Weights of a small GPT-style language model, trained from scratch on English Wikipedia: no biases in attention or MLP.
Each number is 128 + 32 x the weight over its row's rms, rounded and kept within 0 to 255. Layers, rows and columns count from 0. The size above them is the row's rms in percent of the matrix's.

# layer 8 MLP up, 2048x768, rms 0.0198, rows 580-614, columns 192-255
size [ 97 117  98  97  98 102 100  95 100  98  96 101  98  99  96 101  97  97 105 100  98  97 103  98  98 105 105 104  99 108  95  99  96  99  99]
[[135  86  81  86 182 170  68 105 152 168 101 143 196 128 157 120  92 112 145 122 173 130  77  53 153 154 128  98  39  87 166 117 130 206  91 108 104  99 159 135 131 141 153 114 128 141 157 161 134 169 139 166 139 124 184  72 146 122 116 118 114 135  94 133]
 [126 157  76 121 145 169 143 140 147 204 185  71 137 118 123 129 166 146 126 125 134 141  50 117 118 158 144  95  96 168 107  85 151 154 187 171 141 144 146 156 101 132  51 124 112  83 122 161 114 132  86 134 188 160  68 106 145 121 132 138 105 110  62 130]
 [175 109 118 205 143 117 170 126 178 120  99 112 107 108 115 126 132  55 155 104 133  96 137  86 145 155 157  89 112 100 138  47 140 160  91 121 145 102 124 110 143 124 149 120 161 187 107 119 120 140 133 113 158 124 106 106  90 147 126 117  95 131  95 124]
 [125  54 120  76 108 144 118 172 139 107 149 169 167 150 110  85 181 134 143 171 137 161 159 181 139 143  95 177 106 166  42 111 165 156  97 150 159 129  91 100 150 164 120 153 161 152 135 105 125 109  96 128 145 150 193 121 146 171  92  85  96 139  94 141]
 [148  96 154 118  50  48  78 136 104 141 137 143 111 137  99 143 163  96 142 125 186 131 159 146 171 138 156 108 107 154 163 141  96 119 139 123 127  64  75  69 125  80 145  84  85 103 116 156 125 121 160 106 164 143 110 149 118 115 131  85 110  96 137 136]
 [ 62 155 169  47 134 120 104 110 137 193 112 147 121 174  72 137  92 119 148 124 143 143 154 156 106 108 144 107 111 221 137 113  98 104 139 136 180  90 148 121 114  87 140 127 113 141  92 141 133 155 174 165 128 134 109 132 147 102 122 127  52 126 102 111]
 [131 131  80 106 151 119 113  85 112  97 160  88  99 144 130 150 150 207 106 112 186 136 124 107 159 161 119 174  69 109 146 110  83 141 132 135 114 105 128 174 108 136 136 120 163 122 112 132 168 110  95 194 147 163 156 125  69 145  77 130 156 138 128 120]
 [140  44  60  51 161  94 195 129 136 125  90 132 156 186 168 103 143  78 132  85 121 152 142 152 107 122  98 119 100 182  90 122 140 112  84 127 118  99  94 113 118 108  72 136 117 104 135 150  83 127 195 101 127 114 164  96 186  95 179 106 125 174 153 154]
 [174 183  99  88 163 208 138 157 133 127 115 184 151  99 177 127 138  86  78 118 134 149 121 111 102 101 118  82 142 127  89 165 179  98  64 162 125 106 153 110 133 140 127 136  59 119  72 125  91  90 106  84 100  97 141 148 104 180 152 143 156 127 165 196]
 [157 131 122 124 129 140 181 184  15 126  75 126 100 147 138  96 188 168 108 161 119  94 164 144 159 195 159 121 115 163  91 131 120 123 149 169 132 125  96  94 101 117 174 175 134 132  81 117  98 106 118  49 166  72 131  65 164 139 120 169 117  73 106 167]
 [218 156 106  65 147  97 173 151  90 145 144 150 126  97 137 137 133 115 144 106 147 225 141 140 109  76  97 130 132 100 151 135 113  42 111 118 158 207 142 148  54 108 122 121 124  96 110 104 115  91  75 134  97  86  84 119  95 105 170 165 108 132  81 120]
 [ 97 136 131 128 104 154 174 152 148 126 133  83 118 125  75 106 119 105 129 149  87 200  73 129  82 157 159 113 146  59 103 153 170  94 114 151 108 137 128  52 198 186 153 127 186  71 130  71 156 156 136 135 118 122  62 109 130 136 137 131 143  96 139 144]
 [116 115 106 136 154  75 159 192  53 102  94  97 120  54 125 125 180  93 147  99 126 146 133 142 137 183 132 137 146 145 166 190 127 165 109 150 161 174 111 101 129 133 109  96  97 145 113 106 102 197 110 127  71 141 103 161 150 117  65 123 143  78 134  71]
 [ 80 140 145 144 123 136 154 136 183 183 177  87  94 122  65  69 131 143 159 152 129 141 156  74 108 200 102 108  98 134 114 125  95  97 122  90 129  59 157  99 102 140 118 141 113  96 186 138  64 193 124 142 172 126 109 169 107  95 140 116 100 125 146 157]
 [166  90 177 156 131 113 140 166  96 114 106 192 189 105 147 131  81 177  94 115 120  95 104 128 122 151 150 167 128  77 165 150 146  97  99 119 187 148 107 137 122  96 184 184 147 151  56 163 124 148 137 135 117 133 199 173 112  91 120 121 132  65 120 137]
 [136 104 135 163 147 139 138 199 184 145 164 128 150 132 161  71 124  76 145 125 136 104 145 110 130  86  95 120  86 123 131 148 130 115 161  90  76 152 150 103 124 101 146 130 121 170 147 145 125 107 155 110 149 132 126 137 115 182 152 110 158 137 182  90]
 [123 122 128 115  79 123  92 141  91  94 106  94 121 127 165 126  82  85 130 107 182  92 158 148 143 109 119 167 122  86 103 142 100 101 127 127 130 113 131 167  92 103 129 115 140  77 172 115 137 142 115 124 135  92  95 132 111 149 103 131 194  98 146 144]
 [136 122 126 118 148 110 184 174 186 169 108 119 167 162 148 155 139 144 128 102 127 127 109  91 142 145 100 141 108 134 145 164  49 198 145 101 141 141 111 127 116 133 126  94  66 115 165 142  86 124 186 166  81  94  93  90 134 147  62 138 131 126 122 117]
 [184 185 114 116 159 143  97 129 113  87 146 144  98 131 131 124 169 118 126 130 126 176 120 128  32 156 123 149 143 125 128 140 177 120 144  86 110 154 128 134 164  92 104  88 133 127 164 155 178 101  90 160 124 115 152  82 135 141  74 148 139 167 161 114]
 [143 160 154  97 160 180 144 149 119 139 144 159  74 134 152 121 163  93  93  81 141 146 138 144 135 103 127  65  93  95 139 109 156 177 152 150 122 134 123  83 156 173 124 145 125 191  82 108 131  90  97 134 113 122 147 130 146 128  77 135  93 140  91 134]
 [183 109 144  42  90 121 146  69 106  99 119 119 179 151 160 157  98 205 160 118 144  97 109 138 208 125 137 153 137 191 116 165 109 171 123 138 144 175 111 104 126  87  99  83 128 121 110 138 134 142 138 110 113 150  81 153 153 144  92 155  95 165 127 114]
 [153 143  98 130 102 163 150  77 122 126 104 109 115 100  86 185 126 151 156 119 104  92  94 169 101 111 137  67 116 149 111 184  82 123 109 151  89 117  67 192 162 160 128 134 118 117 189 126 104 136 148 144 142 148 134 162  85 108 108 136 138  61 100 110]
 [130 119 181 154 125 135 121 103 180 155 122 149 143  87 101 156 100 163  99 146  95  90 206 132 120 137 100  98 150 181 178 156  83 137 101  92  95 157 121  77 144 101  96 125  84 126 164 134 184 135 145 119 140 121 142  95 152 103 113  99 142 165 107 144]
 [135 119 127  78 161 151 120  56 112 113 164 162 130 147 138 138  98 125 127 136 138  84 132 174 151 141 122  97 106  93 104  92 125 129 127 143 160  86 110 128 145 186  24 166 121 168 203 108 116 159 153  88 145 110  74 101 161 176 110 133 120  94  98 119]
 [146 165  92 131 173 127 123  82 163 116 143 152  88 129 116 105 144 162 129 131 123 138  86 131 131 103 149  66 115 113 133  95 119 156 107 140 162 201 160  88  94 179 111 151 172  79 103 117  45 162 112  82 110  64 117 199 102 144 115 109 140 183 118 143]
 [ 95 155 166 121 116 107 121 117 117 193  49 150  94 107 125 131 151 122 164  70 150 166 117 136  89  75 120 113 117 109  80  98 144 116 174  87 125 187 185 133  87 144 167 151 107 138 119  81 114 130 130 173 111 159 103 132 100 146 113 117 108 167  74 166]
 [118 123  90  87  83 125 114 115  91 123  91  73  80 148 133 140 129 156 102  88 138 154 105 193  77 119 121 191 160 146 100 111  85 125 136  84 171 136 141 124 124  72 204 129 111 124 134 122 101 113 160 107 101 148 132 103 125  90 120 177  94 170 138 169]
 [168 144 140 169 142 136 147 134 131  71 144  95 166 139  47  76 160 114 133  68  96 181 115  79 122 163 137 136 131 129 106 128 150 125 143 121 172 135 147  91 202 147 152 178 123 181 129  88 153 100 112 132 141 134 139 140  70 141  49 117 119  72  91 111]
 [129 114 144 131 147 107 118 149 101  94 131  94 173 127 205 187 179 171 128 106 171 139 102 166 187  96 114 135 162  44 143 115 117 131  74 143 138 147  86 145 126 130 147  69 123 157 111 112 122 203 107 177 103 122 158 115 160 154 155 117 114 129 157 200]
 [115 112  85 154 137 161 153  82 172 107 143 138 116  80 117 105 168 172 175 125 121 141 136 123 129 121 145 132  74 165 115 166  82 152 114 126 122 161 133 131  15 127 126 135 146 159 135 110  93  98  86 176 128 139 153 146 122 135 149 150 160 109 169 103]
 [ 97 154 101 161 200 135 128 136  95  89 100 135 120 120 162 132 200 132 152  74 115 149 132 112 114  71 151 131 105  60  96 215  93 111 134 128 131 150 170  87  99 209 155 114 134 125 118  89 123 159 111 112 115 121 155 126 150 118 106 133 139  99 123 110]
 [167 107 139 150  69 105  74 109 166 116  79 127 133  67 117  91 146  65 172 119  52 195 101  75 111 149 106 129  97 130 104  90 123 138 100 136  41 121  87 107 146 110  73 124  70 157 164 127 111 133 190  97  95  79 108 160 103 121 133 116 161 169  90 107]
 [ 97  95 155 173 138 144 149 136 127 140 161 122 188 136 129 171 193 157 164  78 123 129  85 124 135 143  90 204 168 100 138 116 100 131 133 126 106 146 106 161 132 110 113 155  89 177 139 134 105 119 111 144 180 122  57 102 124 135 159  80 115 128 160 150]
 [ 67 116 143 146 130 150 119 195 201 165 123 100  97  73 127 165 143  97 101 100 134 173 165 138  78 163 110 177 125 146 137 114 131 104 139 129 113 143 154  36 136  95 150 126 113 142  70 131 146 107 137 146 133 121 164 114 128 128 137  96 144 168 157 151]
 [103 111 134 130 147 117  92  77  98 159 204 161 100 155 100  82 156 122 148 109 150  71 194  66 133 150 105 116 153 168  92  82 100 119 127 145 152 177 106 139 141 134  85 116 119 102 174 160 148 164 112 135 126  85 106 151 179 176 161 148  93 103 138 131]]
# layer 8 MLP down (transposed), 2048x768, rms 0.0149, rows 580-614, columns 192-255
size [ 97 106 101  99  98  99 101  93 101  98 100 103 101 101 100  99  99  96 102  98  99  95 104 100  97 103 104 105  98 105  95  97  97  99  99]
[[114 123 175 182 126  99 155 104 110 138  88 102 113 128 128 135 136  93 134 141 129 151 113 110 100 122 149 114 120 130  78 121 102 119  90  93 124 136 170  88 137 187 140 132 190 165 132 129 150  55 138 104 164 116 134 153 116  94 125  84 134 112 152 165]
 [146 108  99 107 181 125  82  85 103 120 143 169  96  46 149 148 149 181 173 172 132 157 127 104 146 101 164 140 167 145 117  71 102 120 132 202  52 145  71 163 111 117 117 167 132  77 104 209 133 130  96  82 103 134 130 127 102 191  93 155 134 146 169 121]
 [130 121 184  50  97 109 118 173  76 155 140 122 109 192 104 169 139 144 130 191 128 142 154 172  68 137  48 151  82 125 149 140 111 104 122 147 197 130 103 168  64 126 116 162 164 174 131 144  74  75 178 139 159 152  85  89 138 102  74 152 133 108 172  93]
 [117 140 148  75 119  93 101 117 141 137 120  86 144 131 198 170  81 163 155 101 154  83 145 111 157 127 113 131 173 124  63 109 106 190 170 130 100 103 120 112  77 159 107 144 133 120 102  86 123 170 146 149 140 167  96 138 133 111 135  94 107 134 143 110]
 [105 108 137 111 113  21 186 144  98 157 117 150  92 117 173 127  99 192  78 121 132  97 100 136 117  87  97 165 156 105 106 144 125 135 113 124 173 132 139 147 120 175 150 117 134 107 113 127 142 153 172 121  92 142 126  40 158 124 143 103 104 170 131 134]
 [175 148  80 145 126 116 143 113 125  43 150 122 148 123 115 138 118  96 133 180 166 132 113 157 148 159 152 132 170 148 195 113 117 103 142 152 103 182 148 114 134 141 141 114 104 130  88 101 153 131 121 144 122 130 113  93 169 128 114 135 138 132 186  86]
 [126 139 137 113 130  64 138 130  99 171 148  56 170 150 184 132 143 154  95  92 101 169 128  94 135 140 128 134  85  97 128 121 106 170 134 202  98 141 131 112 161 160 109  92 163 141  47 133 142  80 139 128  83  94 102  94 190 119 111 111 142 112  89 118]
 [109 148 134  99 116  97 117 105 111 139 141 150 126 154  71 168 122 129  85 139 131 154 138  98 121  99 135  75 164 169 179 114 122 184 152 185 122 123 140 154 133 159 177 119  72 150 161 139 124 128 101 147 158  90  86  51 106 175  99 157 146 150 128 160]
 [138 174 158 112 151 143  99 142 113 189 126  97 123 147 158 165  58 159  80 143 159 180 116 115 144 154 129 119 157 153 162 153 181  98 104 109 136 223 145 140 120  59 121 153 182 100 131 122 144  95 169 130 120  92 119 120 140  64 128 100 164 120 119 141]
 [104 173 163 125  92 108 120 144 129  84 154 190 139 123 142 160 175 149 128 153 107 125 172 149  45 105 128 120 132 160 141 129 126 148 158 115  98 148 128 124 122  88 160 175 122  95  98 122 113 156 130 158 159 136 130 168 158 162 135  84 129 176 151 123]
 [142 113 115 122 140  96  83 123  98  95 156 153 101 132  71  80 137 102  86 156 162 103 136 172 137 133 139 100 145 174  72 167 149 119 112 153 143 129 122 132 130 109 146 155  98 138 122  97 153 138 125 122 117 117  89 173 103 185 154 199 144 104 146 190]
 [118 151  91 192 124 149 165 137 138 164 115 127 124 117 100 161 162 117 151 112 154 113 129 152 159 125 161 106  76 139 134 137 156 184 121 132 142 130 115 161 104 134 129 185  90 154 140 136 126 142 134 118 119  85 179 136 107 110 111  71 127 134 102 126]
 [119 125  75 159 122 138 166 101 164  98 142 156 121  86 136  70  95 157 162 142 166 114 104 128 149  92 140 163 112 143  97 133 132 125 173 186 118 121 124 113 108 122 137  92 176 165  81 143  95  80 143 169 221  79 178 121 134 108 171  72 128 143  95  63]
 [175 122 139 129 174 167 101 131 182 125  81 112 136 167 130 184 189 111 103 124 110 127  97 104  92  76 160 155  98  90 141  61  94 137 129 160 112 129 157 114 153 113  93 121 172  92  69 161 148  64 134 123 123 131 144 126  79 102 174 140 171 111 120 154]
 [ 84 102 123 119 172 105 124 103 131 186 118 130  63 170  91  89 136 122 143 173 178 124  99 101  86  99  99 146  83 172  90 127 155 147 148  82  95 142 170  49 133 120 171  83  71  93 103 105  98 150  77 109  63 107 138 167  90 136 134 213 122 140 113 125]
 [113 120 138  93 117 145 129 107 150 144 116 121 137 101  79  96 143 142 168 147  95 124 122 124 149 165 121 184 158 147 144 161 149 127 104  74 177  81 131 146 140 159 110  93 176  93 193 153  94 187  81 188  99 134 135 153 161 106 114  58  92 142 124  61]
 [116  94  41 102 145  97 134 109 141 187 120 126 160  65 145 120 138 150  75 149 172 136 112 169 180  94 123 115 146 131 136  96 121 147 143 110 126 141 197 120 116 187  94 161 138 119 138  81  37 107  37 139 127 130 111 108 161 217 165 123 128  86 123 144]
 [ 99 103 118 148 150 148 185 114 142 124 134 148  54 114  68 141 144 132 189 146 127 171 193 119  48 102 161 118 108  79  77 153 173 143 160 140 137 128 127 169  99 132 161 183 216 170  96  84  79  31 120 146 100 131 110 136 107 188 165 129 159  72 116 165]
 [ 87  79 130  84  96 121 141 142 157 100 202 167 103 193 144 148 160  93 128  91  86 125 118 110  49  97 140  96 148 120 128 112  92 135  99 117 113 119 151  94 165 119 145 148 131 181 148 197 123 172 107 156 129 105 166 150 143 116 100 124 157 185 123 186]
 [128  79 131 118 116 117 138 114 125 143 186 155 131 129 132 133  92 161 127 119 101 162  83 117 139 165  92 120 178 135  94 218 121 127  87 152 123 211 139 120 114 138 125 163  97 152 160 155  96 130  85 139 191 171 159 167 158 105 131 130 175 113  95 124]
 [118 119  71 224 120 148  98 125 107 218 134 150 118 169 103 154 120 173 130 143 163 143  62 132 135 121 135 135 133 139 130 122 126 148 120 152  43 157  98 128 142 149 151 124  92 133 136 138 138 139 131  92 150 128  83 140 159 151 120 162  83 149 129 130]
 [121 133 127 133 123  96 153 125 115  91  96 135 144 108 117 144 141 133 179 145 119 137 143 143  99 139 175 132 130 161 100 100 111 115 165 157  88 206 120 154 102 120 143  92 114 153 121 115 160 130 219 153  99 109 158 151 122  76 159  99 115  82  55 173]
 [116 152 172  94 168 174 168 131 129 110 113 116  90 171 161 115 129  79 184 150  95  98 143 118 124 133 158  69 126 143 103 140 113 114  84  62 116 133 185 153 190 127 190  85 161 187 120 134 129 152 130 201 133 129 182 127 124 102  88 126 109 108 100 154]
 [136 156 123 127 142  98  68  48 182 121 166 145 134  77  68 122 121 246  66 151 103 134 124  99 136 185 148 107 142 118  58 106  98 138 158  88  54 144 132 147 149 122 143 109  93 181 170 138 111 178 143 137 137 143 131 168 142 152 169 212 165 124 141 138]
 [114 130 158  92 107  71 167 113 127 107 154 123  99 141 155  73 136 147 229 123  78 105 138 212 134 124  68 133 134 139 109 112 137 105  90 177  90 113  95 157 100 169 136  80 170 133 142  82  93  89 123 139 119 168  94 164 177  87 183 108 139 131  92  91]
 [115 115 149 183 137  72 150  79 155  85 131  88 145  82  67 183 197 158 121 161 145 181  96 134 135 124 126 127  44 123 155 179 100  98 149  99 109  83 148 151 101 128  93  88 130 108  38 154 131 131 207 104  84 194 124  92  65 107 127 157 171 177 147 149]
 [ 97  74 177 151 182 157 105  64 118  75 115 134 171 133 144 167 157 110 121 144 102 108 115 100  88 110 124  60 155 133 144 177 127 124 164 111 149 161 145  89 179  91 172 103 130 195 120 108 173 139 133 126 142 140 125  92 115  92 139 101 121 119 154 138]
 [135  78 113 143 107 100 109 128 177 138 102 111  66  74  94 171 112 156  90  79 110 117 198 127 150  89 118 184 126  71 113 134 116 162 105  79 105 137 135  67 109 131 131 123  93 165 132 174 129 176 173 174  85 160  96  99 128 104 125 148 100  96 109 123]
 [ 63 110 132 103 200 156 129  86 117 146  89 160  72 102  79  54 114 139 140 165 170 129  93 159 126 141  97 146 162 181 125 155  94 110 137  84 103 131  81 175  73  75 165 142 131  51  85 151 123 109  77  99  96  87 167 131 129 129 145 156 127 117  95 115]
 [ 93 128  52 136 141 161 149  50 135 159 125 164 101 111 140 159  84 120 122 112 101 146  84 135 124 110 140  93 167 151 158 138 143 135 112 219 201 127 133 146 117  97  98 134 129 104 165  91 110 177  82 179 174 146 170 133 137 165 135 176 155  76 129 122]
 [103 137 143 155 173 129 110 105  99 186 205 122 128  68 186  84 155 122  84 122 150 120 147 109 153 166 100 180 113 130  90  97  75 134  66  56 182 196 158 166 140 112 133 139  85 139 112 128 160  72 132 151 120 108  66 109 128 154 119 141 114 148 132 139]
 [163 159  99 152 129 108 163 155  97 153 104 193 134 114 120 118 149 125 140 129 100  87 180 163 119 180 171 115 175 138 116 158 149 110 178  91 131 105 146  99 134  98 173  96 129 150 105 101 124 101 155 166 147 126 123 158  96 147 101 145 140 134  87 135]
 [129  83 131 147 124 120  98 123 141 148 133 104 116 164 147 129 112  77 114 107 129 144 152  52 109 142 131 110 105 138  87 123 138 150 126  60 122 131 144 146 155 157 159 137 188 138 114 178 172 165  51 149 115 147 207 145  97 100 138 130 162  96 122 139]
 [137 152 149 114 141 111 108 152 163 108  82 108 165 151 149 122 159 134 114 134 125 137  93  91 116 101 120 153 139 139 184 111 105 180 179 171  91 193  93 180 180 116 116  68 102 126 127  63 154 119 121 141 152  89 122 112 106 155 128 170 138 176 181  75]
 [116 141 119  99 108  95 174 183 170  98 168 128 130 100 147 235 165  62 161  82 109  90 113  69 102  73  94 173 121  95 129  91 139 113 150 141 134 121 186 140 109 154 159 119 112 152 119  60 150 158 105 157 174  97 107 107 136 146 107 172 166 141 136 112]]
# layer 8 MLP gate, 2048x768, rms 0.0202, rows 581-615, columns 192-255
size [107  97 102  97  95 101  99 101  99  98 101 102  97  98  95  98  99 106 102  97  89 110  94  98  99 107 102  97 103  95  98  97  98 102  99]
[[136 104 183 144 176 118 104 108  93  85 119 115 155 144 140 147 163 118 194  92 124 134 155 163 116 138 118 114 124 128 142 127 139 123 118  93 136 105 108 126 187 166 134 113 147 110  88 148 153 137 155 146  83 127  93 112 145 134 177 162 119  95 161 125]
 [111 144 123 129  90 104 172 107 120 134 139  77 161 143 102  57 160 160 156 165 122 115  78  44  95 140 105 148 166 156 129 112 131  83 133  64 175 155 139 159  96 121 141  89  99 120 118  73 135 175 158 104 147 176  94  89 180 120 113 103 143  86 134 149]
 [109 105 146 130 155 160 106 151 197  97 167 181 145 156 141 162  92 100 150 152 166 163  99  83 142 182 108 103 158 111  99 135 149 153 172 127 113  92 138 131 148 102 138 124 104 136 144 126  33 131 155 155 133 141 125 163 136 108 120  95 114  49 156 118]
 [187 132  87  89 147 155 153  49 121 134 199 187 134 117  96 107 117 172 160 166 107 124 108 142 123 112 110 168 162 120 129 127 139 169 105 109 105 102 114  92 182 173  74 114 122 191 130  82 128 110 119 125 136 180 109 157  78 134 150 143 157 169  64 109]
 [126  98  92 106  98 127 150 106 164 148 131 112 128 136 112 118  91 110 128  87 144 136 183 112 158 118  20 118  86  70 109  74 140  49 141 122 103  76 168 158  69 101 123  98 194 128 112  61 132 149 109 121 141  96  79 107 138 132 133 130 136 123 146 155]
 [107 157 113 152 131 125  56 119 137 125 129 119 165 163 135 135 141 111  88 115 120 190 132 149 109 155 122 144  99 165 186 107 132 106 138 143 115 137 126  93 133 125 114 206  95 100 121 117 117 127 176  79 136 136 166 125  97 138 142  84 130 106 161 111]
 [115  98 185 143 125 120 176 159  91 147 136 186 154 100 156 139 134 142 123 103 135 115  89 132  29 160 122  82 115 131 115 147 159 133 127 132 154  98 110  91  88 157 136 128 103 128  65 168 134 210 166 119 128 117 125 166 133 189 103  86 101  70 140 119]
 [121 128 188 179 148  82 101 127 159  86 144 138  60 102 144 147 108 125  68 178 122 136  97 138 122 155 153  97 139 172 127 150  80 223 156 153 115 115 140 140 178 126 156 138 179 135  83 147 124 126 147 122 103 132 118  96 133 110 147 107 167 125 186 107]
 [161 114  81 135 147 130  65 193 100 123 138 153 129  70 108  70 182 133 158 150 114 131  97 120 122 155 157  99 136 129  65 123 137  95 174 200 165  98 160 130 119 123 139 119 143 175  17 167 211 110 118 100 117 175 119 153 121 116 104 154 141 165 120 112]
 [139  88 148 129 136 146 139 160 144  83 103 103 134 123 121 113 136 124 152 145 170 112  94 176 167 165 143 170 151 128 145 173 188 125 159 177 129 110 101 185 158  86 124  76 116 166  91 102 140 113 105 116  87  75  82 109 132 123 106 121  62  78 110 165]
 [ 72 118 118 143 157 172 167 148 107 160 129 115 128 131 135  91 147 127 155 155 147 120  85 100 152 190  82  90 122 124 108 100 146 133 162 140 134 136 121 114  83 126  78 170 113 142 100 109 119 131 118 106 114 146 139 175 172 163 136 159 105 164 162 149]
 [160 123 156 139 142  65 105 106 113 165 111 152 109 125 102  86 167 158 170 142 133 138 112  90 143 114 135  98 117 167 132 131 144  71 100 130 148  90 120 179 162 153 162 155 159  95  85 194 133 139 124 123  87 122 117 115  88  87 157 148  86 177  56  88]
 [158 151 135  86 112 134 181 141 135  97  96 137  81  64  68 118 134 148 170 143  80 176 135 104 141 118 128 170  49  89 105 114 118  92 139  92 144 142  65  88 136 155 181 109  93 134 119 166 121 173 142 170 172  89 136 144  91 132 116 139 127  96  78  83]
 [136  67 141 102 144 116 126 128  69 148 114 131 147 133  89  51 103 120 145 185  86 158 164 121 109 138 146 136 104 143 142 155 133  59 193 133 147 147 191  99 167 109 135 116 151  95  58 133 117  63 150 135 169 176 137  92  95  92 150 104 133 148 171 142]
 [ 84 114 114  78 160  69 153 177 140 132 167 108  91 146 163 163 114 172 125 174 104 143 108 154 146 123 150 107 222 138  67 120 174 176 105 194 124 136 114 108  93 136 127 122 134  93 162 107  94  89 116 140 156 115 117 136 134 130 130 224 116  64 146 215]
 [163  92 152 179 135  39 132 152 119 144  98 129  98  99 209  65 102  75 155 106  74 174 138 130 140 151 166 126 145  84 125 107 137 100 218  95 138 148 195 147 118 138  96 120 132 146 101 141 131 129 199 178 144 101 122 140  93 170  95  83  97 175 150 169]
 [114 150  87  62 140 161 143 157 150 126 119 137 185 107 162 146 137 145 121 133 160 139 169  94 110  84 133 121  56 126 117 157 150 107 104  87 111  92 164 157 151 142 133  93 136 137  79  53 119  88 158 189 136 115 197  97  98 165 118  97 119 112 126 183]
 [121 153 125 119 205  86 147 104 115  31 197  98 127 154 140 156 188 152 146  80  91 152 141  47  49 148 122 134 136 123  94 158  97 131  92 140 101 150 135 111  88 159 105 153 108 153 119 128 107 178 111 135 120 129  98 105 126 112 121 123 134 178  90 185]
 [111 179 139 109 113 110 136 158 146 165 137 111 126 114 179 135 153 123 119 155 172 114 127  90  99 131 109 102  70 130  79 130 178 112 102 148 131 162 169 154  87 104 101 136  90 167  79  83 122  84 120 138 138 141 139 140  86 109 143 100 177 120 120 160]
 [172 138 138 154 114 123  94 126 156  94 128  85 148 110  84 155  74  90 147 117 141 131  73 117 101 107 137 146 160 180  81 124 156 103  82 131 138 169 140 139 104 141 124 102 129 137  33 121 161 138 158 123 127 194 144 102  81 101 157 118 131 163 158 125]
 [138 108 161 117 175  68 147 132 112 148 144  80 139 173 199 152 135 112 127 130 162 170 119 114  52 191 133 166 114 162 107 148 128  93 156 136 128 172 124  50 153 153 110  84 162 183 121 137 123  80 171 128 112 141 120 139 146 144 193 136  89 148 103 134]
 [ 85 140  50 142 182 112 157 110 110 125 130 186 147 126 112 155 165 110  90  67  76  81 148 110 118 141  69 150 174 109 111 127  94 139 151 134 145 123  88 105 118 102  94 155  73 147 114 105 119 121 105 117 136  62 134  89 123 145 156 128 158 169 139 121]
 [135 171 157 141 140  59 133  85 160  84 115 133  87  97 139 109 108 174 111  82 111  71  97  68 142 164 126  88  54 103  87  76 140 130 170 179 104 134  69 147  61 119 136 136 102 137 105 172 143 171 154  88 125  93 143  99 129 138 138 158 105 146 134 114]
 [126  94  90 124 154 150  95 115 146 112 101 103 134 131 121  94 148 109 180  26 135 149 158 111 122 115 123 180 151 142 164 129 105 113 100 132  91 155 146 133 192 101  18 178  89  77 103 126 127 132 149  75 128 140  89 142 120 169 142  76 114 104 162 125]
 [135 151 141 130  90 140 139 109 119 114  76 181 166  77  71 102 139 172 168 161 126 115 129 133 153 117  95 105 143 167 111 158 152 137 168 141 173 200 145 137 165 126 162 151 174 150  45 133 123 165 119 122 116 120 129 104 132  85 152 113 130  56 170  93]
 [212  56 140 108 115 112 123 136 106 130 123 145 116 122 140 140 150 125 154 116  94 174  78 142 106 119 179 149 125 171 122 164 121 130 152 160 139 158 164 108 135 124 150 100 102 139 139 172  76  92 145 123  87 137 119  75 163 156 110 141 150 167 108 139]
 [138  95 102 105 132 171 117 120 148 145 148 172 170 117 125 152 115 132  96 148 145 123 178 183 146 133 178 134 134  82 107 198 148 105  82 171 143 135 105 140 163 126 141 119 117 143 126  77  91 140 158 179 139 148 115  98 139 135 148 164 128 106 109 137]
 [101 240 151 164 149  98 114 142  93 162 185 144 140 141 115  48  91 151 169 161 136 184 179 140 102 112 149 109 158 170 179 115 180 126 164 147 121 169 162  89  87 146 103  47  88 140  96  95 106  69 150  89 153 103 161 163 140 101 158 166 116 170 122 150]
 [174  92 110 161 152 157 169 115 143 123 177 149 109 129 157 127 170 150 114  73 165  84 111 168  98 120 158 131 151 109 153 126 123 207 127 143 113 163 110 107 130 100  89  84 150  78 142 121  58  76 161 158 120  78  78 140  67 137  84  63 121  60 168 133]
 [160 117 104 190 172  68 100  78 181 112 149 148  55 148 117 168  97 137  93 157 115 178 163 136 215 164 170 141 106  42 148 128 132 131 118 123 150 183 178 146 160 120 135 130 133 132 126 147 124 146 103 121  98 139  55  96 108 145 112 112 155 173 130 111]
 [168 201 135 109 132 145 118 101 170 100  99 107 140 109  97 143 110  93 118 134 117  85 142 163  89 194 161 131 131 176 124  78 120 160 180 133 147 139  87 152 105 114  92  91 142 171 144 119 149 167 124 112 170 167 146 116 151 109 119  98 134 118  86 154]
 [125  43 120 157 114 104 202 118 142 153 108 116 161 106 106 125 133 137 107 128 102 135 161 122  96 160 170 164 111 125 131 106 145 149 119 125 153 221 155 162  78 161 122 140 121 171 143 116 114 116 143 124  89 139 102 145 129 119  63  78 129 116  90 138]
 [183 117 136 143 126 106 133 101 166  60 153 122 116 111 145 145 145 118 119  88  99 122  89  99 109 134  73 188 125 137 141  73 136 132 152 106 122 133  89 140 138 119  80  86 122 109 127  87 142 182 147 127 162 127 110 128 171 171  70 147 139  88 141 114]
 [188 108 109 152 154 138 117  98 172 137  80 182 128 129  92 136 134 102 133 160 174 105 112 175 154 123 119 132  85 183 117 116 142  66 123 141 126 171 105 114 129 147 188 115 133 126 132 170 113 160 106 168 110 107 151  94 109 151 130 123 128 141 109 196]
 [155 101 121 104 144 178 168 131 175 107 129  92 139 117 116  40 112 109  93 115  76 100 137 148 113 155 111 103 108 128 159  86  91 125 142 135 125 124 143 147  88 107 138 145 171 164 131 123 156 163 129 169 154 121 180 122 104 157 120 140 207  93 117 123]]